Each number is 128 + 32 x the weight over its row's rms, rounded and kept within 0 to 255. Layers, rows and columns count from 0. Numbers have three digits each. The size before them is the row's rms in percent of the matrix's.

# layer 7 MLP down, 256x512, rms 0.1, rows 109-255, columns 192-255
099:114168115119113100106092094130155178178136140149125144155130114084104145096041179122136143123137083146178149105132140253106144083105136126040135129127119129177150121105109144103094079146145145
099:065138119184054112158148087131101114098138109112160099137139079179110132097157127150122127161126151095136094180066123122121170131138138163118117107155127127108145130121167134114184132071134124
094:085168132127145131142129154136177125096115132112127160161169195137131144116101071133169143095138141124212163151149093107125129151122137108123162123110113151164193144174112132154170065158129118
092:125111096113115095116068151148139135151180132169095120092146103082146127115175135109083103112097105129114091127119129153135101180140164097060111176145108158158163119128100000124111168156140124
104:099105209125114107113114151115126088131126115050036083103125067033156157105161170155174148079109118120139167132130063185127105101110111138180113085129114150161107116108106091145156147129134136
113:083122096105145152105142099164129139105102129127111173140163214080153105135106137113124124137166123143117126109145155081119146106120162145152086129157127104172167131176191127101073126150117145
096:059148132137115110047134117104138097148138134169199045129136170099152102042093104135222074107146150123104136110191139119105172079085139141140122146114122049117086133125175176150131144028152106
104:082117084139126064135109163076073132128188162157115116137168121196103129182123144138158108118111104144095103086101109139078167146106144102149126097126136122156120098160085120189125134062181070
097:074112107103132101063086137124123096152095106120116164108148157155121118089100115130181106054109122124180089063081151136112126130167175115108110188140090106099195115146139088143148110087074140
105:148110145118118140115125071079168074074137122116113128171092103149134153139072083142073062141139127127133130085114132128128180078120097123136128114149158156112087172114128199141093096129221137
108:122100190110101162137145131163146123120197134118104094097070128094137142131097171148126112063188129112113169117094100131093160078153098153099129125186161114116171120110177059127165126096255147
100:139098118151139044141080107102114141154147087127113164094080117101118154122125149154105143129105138134109127080128063168102049100090121155122112144110114107104050109105131122124147103098104151
094:159126088106116151166173026123127107134124076089108061151153063133121116110090123151078121105142082143168107178177091121101149121113084142141157111144133107197153155118122115099143115105062090
104:173163118097146144217143098118089120165154145175149084129123117115128119151122159100118136089097139119090172136058158187158129206115050134104113109114144091131099163174146068114101080122079090
095:129111099158070162230130129154093066110135120139117145142133143130090156163114104099095135091095114166112104135199120088136195136138117098177082115104111114074144107174137148100123149219120126
102:128106064157085130099122129114115097124130134085140176134148070116148100164107110134152173161131124132191186116120122103129120102150152125135149166115142116109166171140158110053076141116100123
103:134118121112102142101074143097150143083141137099173135112106140157145146119175132141124128111170153062124094116106155143161122069074151174157163147110133055092104092155141145161213058144112099
105:153162198115133172160090103117163125144160144109131097104173157076173141144135153133129181138150141123084147100143128140135198114126158130103055143089070124103152083125133142119140090181108093
098:177113145123170128114144165111135102112143123134101173119112070117121117160091131216136177123119157108039105168126087183114099134137128151124143097118173171133129080148172147156147156129175133
096:089101130085098064129104134170128100046076115087165079104119121082138114097127128122120167175121136113132164088157082148159161093130133169133165066128115143125141140076138158100113087141110130
102:209112186148132114135188104147150109125120115157188162128143069104064122098115154120119162122094093078209068111120191139112164124101080136111116133125174112173136056123134084162060185114142136
099:125128120153057128097155163149209120117180129147160065118133092151121147103164087130096146104174128108133143123154108154116105132118144081129157094128184135137158116133155184069137090110046114
114:123126151040136110119160112157155092148111181118113152077093168111196141125128138128091089152157149146022082108117179123097182150158076183129121089097137128106110193114104091142133126144118073
092:095152107088185132109128128090126130121131112166148116116130145177250167157130094117171108105158132113076151186109119156122140092125137153095104108147169079099201124119140173166168188146124120
090:136146031135132109149084159079116139134070106110091117114136173127095156127204121091173096077124144149090152109143140098158129192151112110165099183120124134076163201099122110106110108114160117
104:148173122097091138134114130123108108110187103145149078086149155144121160150123166112108130051122116122060133093135107047142147131069107139101151152143111076119041114130151066105118126119078099
091:122143118108141105152125164166129092116138122126144145121126100159111132119079175157118000106119096117097154041140155106095082153148163084139140074171120092096180141099129119136194144116063151
100:130160244112098091133116196126134081168168127140112095130139100150099160125200122168086114133098097143188168109120105136110202202136174176088106170142151085117102149094151187168103143197070178
098:052123132110123157113084173052132119118129086154121072146147153107080171133094106115131130107098100117081104147088109135105131139082110098155124167098126069102106141127079100170130128130180128
105:137136148123110102140105129084152140103172086135070124119131094111117161112083150116127143130107166187119133136112111075178166175126079137156125178157147196094116143164126086089097149107156113
097:157073114124112159148148107165138215102182112123107162130094124137109118199158076149147090137135140136109130164111162093152070121116118131131135127179127123166123117173202074118134158135187101
104:057115150138152143205139189148148114116071127132169165103135131155153126125149131168120166161175120145074112164092119132109145026115117157128104164113148175127104172102133155113159089165134126
093:154140152086127142115079102121148116194148098173154118138104091142128092139086168105185100096138160135151160134095128137163063147148116057137104165112110123148101185155101175092042145165154098
098:136121115120154133151082091135090129116083127188135145150159096054177105163152097096088102129140099099169169117108092099116125124137063091100191158210123142163156143113133087109082149157141097
097:095157159145148139113192102137112124131093076162145135163154121095148097095068117138124153141116109128208154164084164144088140097123123137095149170125133125172072121136163192157131131091095076
108:142170107160119120043147105166133151114135119122088104094156151126100150167219177112109148123096177123000132102157114088143201143132097129117091150104066111140073183114127104080155114152163123
087:140083070138150118132174130064096105156029131143067194128167106116181164107105174156116110115148100128126140068121184119104126089153088120158147051101117184109137112084075175121145074106054148
102:120086076148094131073049129166110132146095110150118141076108118102065160087166125142176148131130168091080124152134170184086178181103188146158176128087121191191124110101156133123155111080190149
098:139144120142110154125120162138103110103136160151139099101112100154120140167121158095106154123151161091204141082135125100115124145122119133089078109125105165143167179119064157128148196094146124
103:100191121154093143144081114137149124131142120120182201074152092137180146105174155111116132123118135096116136127085067168135091162131094114119134135129154154083111135108139143125154132125143156
096:087100100134097084119076141120090091151129070130110073122091097177191129155089142111109168130121130127142156111118138139089064077143084121113124082103133099063117104155114154123107102124178125
102:169157080140146167161160174159176075110100073159094071152097147128107152131155170160133058092178153111075093110157096171151132083119160180203149147109173108151171124131174106090107143189121130
104:093088131117126120101065129127129094088131123115156057174141171101127113125081118160185107108101096084179133084135057124161100148105084167164084177094130144167042159130084139123086118132103163
103:128138082105138163144143158090088159149178130146157165122120100112077089170187125108122117099145082112139051196152157093125065147153152135094132165125163152126153098117146092085104158163197164
101:178113131108080112130111142190148111124159117091142148203104152145201120131158137141093118084193111106152164118141105092112168082107145147097103088166162088161213132111076118168182075146195104
099:146146154119101122120093180119138150136082143157073158114164118172122140171161105098132095125107129189143183080190081115184137155203167131131126112135192139138202110055116177161132042135140076
102:126076012101102139151119157128129097114160096081066148168154124161099162103163131080099085119142116078095109063188130058108182161074153111108120095139105149147155129117084085103074135102141157
095:148089162128177141159114153065182121118140153121139132113146187129088084111170118113134116111051089188075106159086100045151065136155151151078119140077117154094115142115141105121043093163196110
099:175129056104100121080149128114165060095102132154109082105156178108118109097141073078098173128163114161117157255154145106128115122131162108174180100192116131101126152109144102127126113148064104
097:099140133116101118110091124107135141068104099112156141116116108147162166122178151126145094145118198090066130071116070130073127134185126136079147115110088112121138127108168132097091156103140101
089:169054113120133090096094113101110203132091223187071119128160114159090090137189123100107173089094076133159095158128099106097138138105145102093133077101169106131086135035104072101112109119173119
101:103141126122132174120107119179160135150087164134145195170153153182184085117115166101156177161142108067134168100191075123121181131095123164125160093149134144160102152159104146118147179112034136
097:125106184081130120107131134168117138151117139116096093160125141144154132143152138164136151173073102165182113144136109128151109180098156125036124152141108161113094176100174199075155152119120109
092:117142138152124132073149106141145063081116189130151103162117126153144151162183142161138117131148166148100111138149170088173094155132105084112103106088135136111165156108115180124108146204133140
096:087110165155110174154127129174156168140162127143125142124145156141102105141167137137125104120095063117164146185107156122159182101086129136119115190109085155125160125137121168101098128121146161
108:109115072209172100129175137146136142074128115135143224144135101138114137168079142160167077184133182139089129103185200118160163166149110177129179143116119127127126113059104072140183092163182116
095:160131087050150115105135139118133140093084108120191133104173086156107128112113137103071144125130105126153173143123146136195138103116163076133128114137152152137157145117131060096156135154134110
095:131145173189093119133059107103147111147135117080146107146128142173153157140114150146093127120120152131076130050081118111085100084138192119174167138156090101134139158145134164059145098146158131
098:196102111121143112158065149114075114123171072144183198140110106121162212122118131140136115128132113084104127062167144152110158169107148126069165177173119152078162122064078102117095137165113099
100:121153114140099127097093166104157169080085083129142112095107076065148171090150120142056174170133137170139092176148103137129206083162143080130141173123153142079175151075079088117193140168064099
100:187131095136180127115070170107149079154164131123164174134135132094090148078139148163102152063181161125133108103097129114114112061108149138084144151132155133118070139157088072080094081143201161
096:092125150153148139144106211092101131163120114110154103116151157068130120160193123132084097151187178108116116160149111150103138102088070178167080143134157163120061090122124169117082134121120128
104:115086100122126075117106096111167111070068107124108090137106093118058138141106084130173126092082133155135139157138127173158144101154127172159150162110102079123084137112147063125131132124180118
097:095117151191118131100118141155116206125130142120156159126171135076139077137113169108104083078116181119116125069072164163210117146139112126151202129112190125095180135153143123101046124163145130
101:117139126103094151156115121163165095188118119154187072061142080128136135122186125106163128219151158160151113081147128161184166161147114166069162094167097156136134093101102136146102085112168079
104:126144123062103176112061147135153108139150121072105080082124120092137141109141203114152129143139140140126107121076111084081072164165176108104138143074170109131144168166111104121075117133081092
101:129119121142172134134136119136095104139085085151107082113118123130090160102164152185101148149152077129095117186121037147099124115133166178157133162139073147214060158153126000132156098138099202
097:079139123076108136131115145126107121084086104127072107140145067094137133086193179072138105087135156126094106058128141110109136202100136126165098113131123136148000127134112135095146114172185109
096:104104169148153123123173106129116123115153170177158085161144130115087129102126143188069183133129129138162141137147120134094077147081083156137107080133139124109126117104074177118116150110138135
096:182133105128162157107142161134101089145086129073114119108104125142118096081127127161138143117107161111110135150167180135090155168131126138185133180148108179159082092166138124036121061156199150
106:128119144180129143105163123142155175151115135115095140142146141145116116127187096125136116096119122126131150129180085104130080164149098119136112059118120101101091090166119163121103115174192139
100:140069139112117131104117142098127120144139187143185132174141102142153123163108167145130101159120119131203141191079131084157112128071113142162076132169150126097106156107106147157159081155102160
104:111098154137133124131150094063115075088081124094167192131130167110135158160078167128155103140067154131090112067154081113136182149172118174135097116114109110171154147155124113102045190112108122
095:073125147066189094181129172207114175155119110133175139118167098135089131132170064103096074124171074115121103133133091071063027151143087095141156095125120127140177115098097143131166118146153125
100:071133115111094130167114108139080140205066108097127112158160128118166145097154148111133128145164131093085132166143156145140165128119085137101123115157120108143128111108122149170054165152092099
099:136134133061145095140146134118109180129141168217121157156130155147141140150148143108130135138084136116181092172140152166161148130115168150103135113155150181082151142120129134141121136110136139
111:078101145150177099135104114133122142090093135169129070092116037134154129147101072097187126147131113126192133133124137125101097085172083139093161154142128129142111107153131142146172184087058080
099:132181174101114130099133157121139154140112158165161161137131087146161132156161092071106087143116101117121147092099070140115128128130141086099132093148093064122119065141119141089113128135028141
096:069121134089143093158130150111130124113088136100125129177132124131061090108195092093176109114119129155131152110136162105147142093120103112122151158106122106168164085185179138135156159146122155
105:179133116079114176110122144152128105131160157128125069096090117122170110115093104105119169096121141113142188160093078166160132102168138136154182182185069044137173097141134004121178109148106150
101:123134075108167154141103135153134126091134140138134141098137126076133125096198126128061093077162146159177146084034085185151053151148128112152190103173105099152136147140112136084163135141166102
096:147146160105144168123118115154110163195141157117079034114122146127105143141114134111110152117183126144183135114171075078145111154182080152077118099142074158156083132122135125139128138129125101
098:145092151114124137099085118163124154081117144113106121141127144127132165127196151125058123090196102090114128065133141174157153143128133161076119166105125132140131106141150082102139142149119144
100:201159067098113154154124132107108144133135115118142189116097123146097141104109113143121053093052137087105139102120110124069128078135170161124117136139096167144088127119115147119095118160146150
100:098098128127137178080126121167091153134141083101150136128131081092093108088116137115139207093121120128106106144174143143120149062156150095146127163125082061160081173116113157093145210132121122
104:136155137106107128130141102127174132202191153128135129133089107127121150149092180121117104150148137123076071151147229104149100100146151125069136101082134134116135130123120111167202145132135144
104:066143152176204125131195068117091181114123077121129133147143155099099094110071173114100172150112141101149213042106138118116120131191100119123122124145097148107129162084098169139127157117136094
101:087145173196123125118082156124118172142081154098141155107140168100167119127123134121108166115157149180141192100202113123139145139154146135111126141127158076116154115131099185133147155135147121
099:128195104136063167184193111144153149167111127119108107094115096116114155168138159104047143136147108086167147148092121153133143171169108157095158127104136118162180116102148090129122137113178098
101:165155072099142187113168161055149086112176163134158118113148159147139113119158098103144122145121116131096079211084133128115168130126179105152123160105121100116149098138159086129138098099120070
104:141116149155124153138095138083188121145144155103157169154122114140113112129098094127127129140099102118212125117088134146159113143147154133175088134111135196182182065121086104149093142126091148
095:063115123067104159126119148116122109135100105147132048124130095159128136126203085124153125147142085091123178125111137123099120129086173142147132070121151109082180068179121122146185144083125136
100:165123122133079137185136136135149133207112147102039161057140127181148124153139094159196003150163106143115122196114111172138150181154104126147132128117112112119119168118126018128110109126225082
096:121130100136084140143169090158108131126132127161103067117170120145126122184044133136193080175116128077119138118093147060118141124112172090072106170063086117149081150126160066205145118100168166
104:132065098067144153137102078118136130145122132081100139124146151126142087102187103111058169138152092135180143075172096128131111099121125089128069103054112107099158140071067133118110204108117160
102:184163150143149147199073077101133149153114111114205141118130151155165128135168144165126142136192141144151137072142119159167094101090133163136143150117131152156175122128134214104084106106255164
102:159113085116103137151138130166090117111183162123072093173179104126108112138143201132097115122153188128161107064097158153118175101060173122159109105113141141136150111073158186099132162167118124
097:155141093104074151092083179137164070134122127123070137125148139112099080103087112141143090114106116128133177136174081121151101158086081187131140095133100124138097150099135193111083149145069127
100:098149171163107143098123123139131160131151102108192170099118136156063082126164142091101115112123103156129090126122078151111147150136127103119119147170117110141153123089122185151156099089223162
111:141137165149135166153129138103121136169115118152169124114127106112148111144153130119131091150080142084090100137082138125079147168142081068116112131112139122098167151068125061126095131152154089
099:142140112188153161047129101129068102144197144056141109098130076195114178106158146191159100121185114131060100121129127188112089142101114110170111122104105170180113169108088118201136053077151128
098:208097165112099117100160095112131127164085089140112103129106163117162114137137115179096136114169143123159131062118088138134057146083134114122112159164117128095085111169135041128178151125107138
094:116130166112139163144090134089077103083142138074148097125121135123197120083111146116139149104107145129088088136102134060124098120142088115154133111152112098143133124118082095079160118088115147
100:099141096125167178092206167133120140117140112102116126184167121118164156108132054121109125122140153078137140155074186170044177109123132127090131159138138118102157169121121153161123099101157114
102:088175106187156175173095152099178131139191100166098189119087142110093154134134089130072121110089157181184067124130130179102076076109112137075146087135085099096127110141136157073122158114094076
111:113107092116115095172122088116101109140103118112080112108156055057091130126120124151172153163160159187127156139099121112184106119143139099114186103147095084125107130124123115160048141110111098
095:218133121150129105141067075112127105146158122156119063118133131185147144154153123127157123176112154163151135152103091130190145176162151105156133169178135128135136148106140138166081104149152164
101:088109117147139112147161112069105097101123147134067136120106124135142120113140128142085123066098117099150126141175017155162105112107160083091109087174108101120093170108082135123082155109097124
105:162174166077082163093199149182123095137102149125124109088135152090125135110146121148115153113150137170122134196185121127131155169133148111086117172107124122142155146183121158162186095093160086
118:117078143169108101103148185119122170105114109132118194169161208105124082143159098120166097108121058094197127091149116113066139145161116076115118085132128177120097154044112157151184096114174118
097:175096133134081132126174140072178080188184176086140029113164174089057104146179092128127147120104124071157133092129109133081101202140191110128145117125161157146209120144120163147106129117144098
097:075196113126196144088151114074152120183055098153207090104092148137166084093099163113099155130146130072189090138176106104134088173144152134129098129127067211140163145043129164100129114084105120
092:130138111134115132134148169123135145121208130167092134126076130129112064136160097066085078115186100169115084133173067071174207153132135105147096148174117115124134122164139156099153080119111136
095:090122179105125099126032155137151104176154097150112183112120142153152108115107113145086103165132136099151103090121156090118090145130077164109129112097099142127128131141146064178125140121150131
099:061132041120123163179088182094154098136120116140176152084093108125110105116037167106150180139098177182132099076099110255132115132138156138107125140100124100114098134131093136129186110132147100
104:103113129114161152140124110107120142149116061080169153106147155134133134112121165157165148192158133167133140216132121185131108166144130145108127202232149153117117112126128116120130102083089130
101:059140151120155121144152168095120145118077095109072163125139164089150132132152183128152078093176110178101196147112135119126183101130138159120099195156081154112089180147086161126133133092089080
097:093130104145167198101126104138136173171118107102104136124154142114076118138120139113105103174108129102128201074114125163089120168167143131113086106158051033101167113091128106122130147134131110
106:078142087150104142167103133106108163125091176114150133134162150080091139118046183106093134104144135172138094096132157114149102213100116147136128139126090101139175092146121169135123105172116105
102:083136176053125119110152136124157088066090109081128144068159136090110114153152141105157155133131112148088115104121093098150111099103137107159106071114116107141148131091116122164077172130051109
096:142035186034162107143121118141068170111167077144125155156124102104142159126201133136165174131139108135175109103164123128133176169100068119096141144134142143168155195168117100095166125142181064
099:113100044109138097153109109095140124134132153117119181150144111173170054150159137135178199118110120125114071150076099138145131186162135134155111102121088115123117140097085124139150131100064108
095:130099138134129122118159123141092138119133150168143047119123060078078090131143130070095152122160118139105101108135211123135147110111159116075111136126143132112097180183106152127083135125106072
103:132149143116132116140132199136070083141143119084179131171136150134154148131146122097100084126121107104125149147118061140154091166118094135070087142124159063120070113126093125118108095141121147
105:091175075113115098123118068115128112171073152093067104052122059071138107136081166111109158165143148173084094099101107080123149023092150117147146118136227070085111100097153168142148158137104086
105:084074121151103100109173157101138103166153086057144083069087098146114110153118153101146098161123100076149076149121151175133116106148164151089102185120153085090144160074082170137163122139135109
099:135128117114123160086131145100176079090147100118174151121118137182164133113043066110095159089179155081085059089226170174162120114167103120133117213123095077147114156172121154167122098122128081
100:160160140133116091132133106167096171087155149160083153148160182095077138158089107096132123154093101121143124070115112116137106149135134128092130153143166154126143125134135147186114160108189170
094:173179141136094157126188144146085101053217145134090060134114117114147107138123104168099130120121189152146105118134160160131088148096116151159077115080189173163141136151132132103150149142081107
097:154092107129073136110079119145072130111106131166106174115141136135145180198143176116107110152158123139159173185080144119150126165121111141175129188187094125144116116091171160097159111178131162
095:078172131141113121144153110098150135132109122120135144150149137143145118088127124128138083106170128152089123211164086095134083131152115162106140093081080122165150122103106104139112206123126166
100:153163136099130182148133125139128170203110102150067146174105134179124107115164088113172095074187160135143162185159128098173101072123104115154101136138159116167151139144147122135105113125174110
106:091109081162145133165095162125118125157145112150102063146095148185136132129089132184173143163175118119122130079148117143133158140077067135080141144138135105132097142149097145147207144127148137
095:128125146130113143111140138142197117151146149096164152115147118119053115103171115137102123091185070179086058174116127087109155154137141125142095179105186127149163105099106105111134079143082099
099:094132127117100154120224148211152115146152141083126187104128115115121122138091170128092072148128160153131081167105091134130100142133130173110135150116104109078118095134139164146181084157119115
100:162085093134124121140155107129112134118080096110069075144138084156122142120137113181141111130103114138109092152098101093083061176092104145144133112101150202159122128121137131154122161090205125
113:186159079076139139166153116150158085137173169132145117121153161078191102102091180105117114103118121147150117194129114123118129156124148124154139070135140139129160146093145080129142141148181082
106:125120088139138107126119127120154095106147121121162086115127089139158098099123139128126145084119161117110150092103188136153146117081096149122107204109112132123145129158140169066084108110095113
100:139132132188163096190084171059118127099115150076134127149135164124029131175105097143059067130161123130071163109062121061126150150102144141137135103123154113137112139128140183096151098114152144
104:202114093130084079146168128129175104094157118101086180078093108126148131075102148122144149125127096145107145142096155199135098162132097102116136138084166096092133133152123109100065088178134145
108:131088029123076153113137102180189229137076160151081161132141128131099131117173135093128137141075101109095160199133134113137123100110153133197117198176138137156094142121116154146094115143137145
094:163176045090113131108150149115088169132070157106125099095171051127166150136142154116200124115114150130131063113113152144121186200172170125048085129134090137100144150116083098132130081109103077
100:071126114138114121112205142083164103093145125146096122172141098115121122132130121127177176108102063178113150104123118173143162105158155137081140110095172141052146105091130105161115082184081134
098:089119176178145097039102123092103118143151078129170097141068150127048138136099154105131116139117089096145175180141129102160170131108102121168091108089139126153122089155135116137129133170129156
099:116149167130127166125126117132173179134104165155091139149066090173075129121127151099205099135187103130075137089068139151104143153162128149078127077126148200080115069147127162103136130120181106
104:150160108135092108145103108135140107108147114108166079088121149116134135098096167080081115115148160044129150163119100128081113085131159150125156107109130088141128135108141090118102103121203135
100:092097163140178187098171117217174143101126158180043143104110107110077134182117152180136112133103161183211100152135128140143102131159166130115153126138150120110082161083123169118202117121088142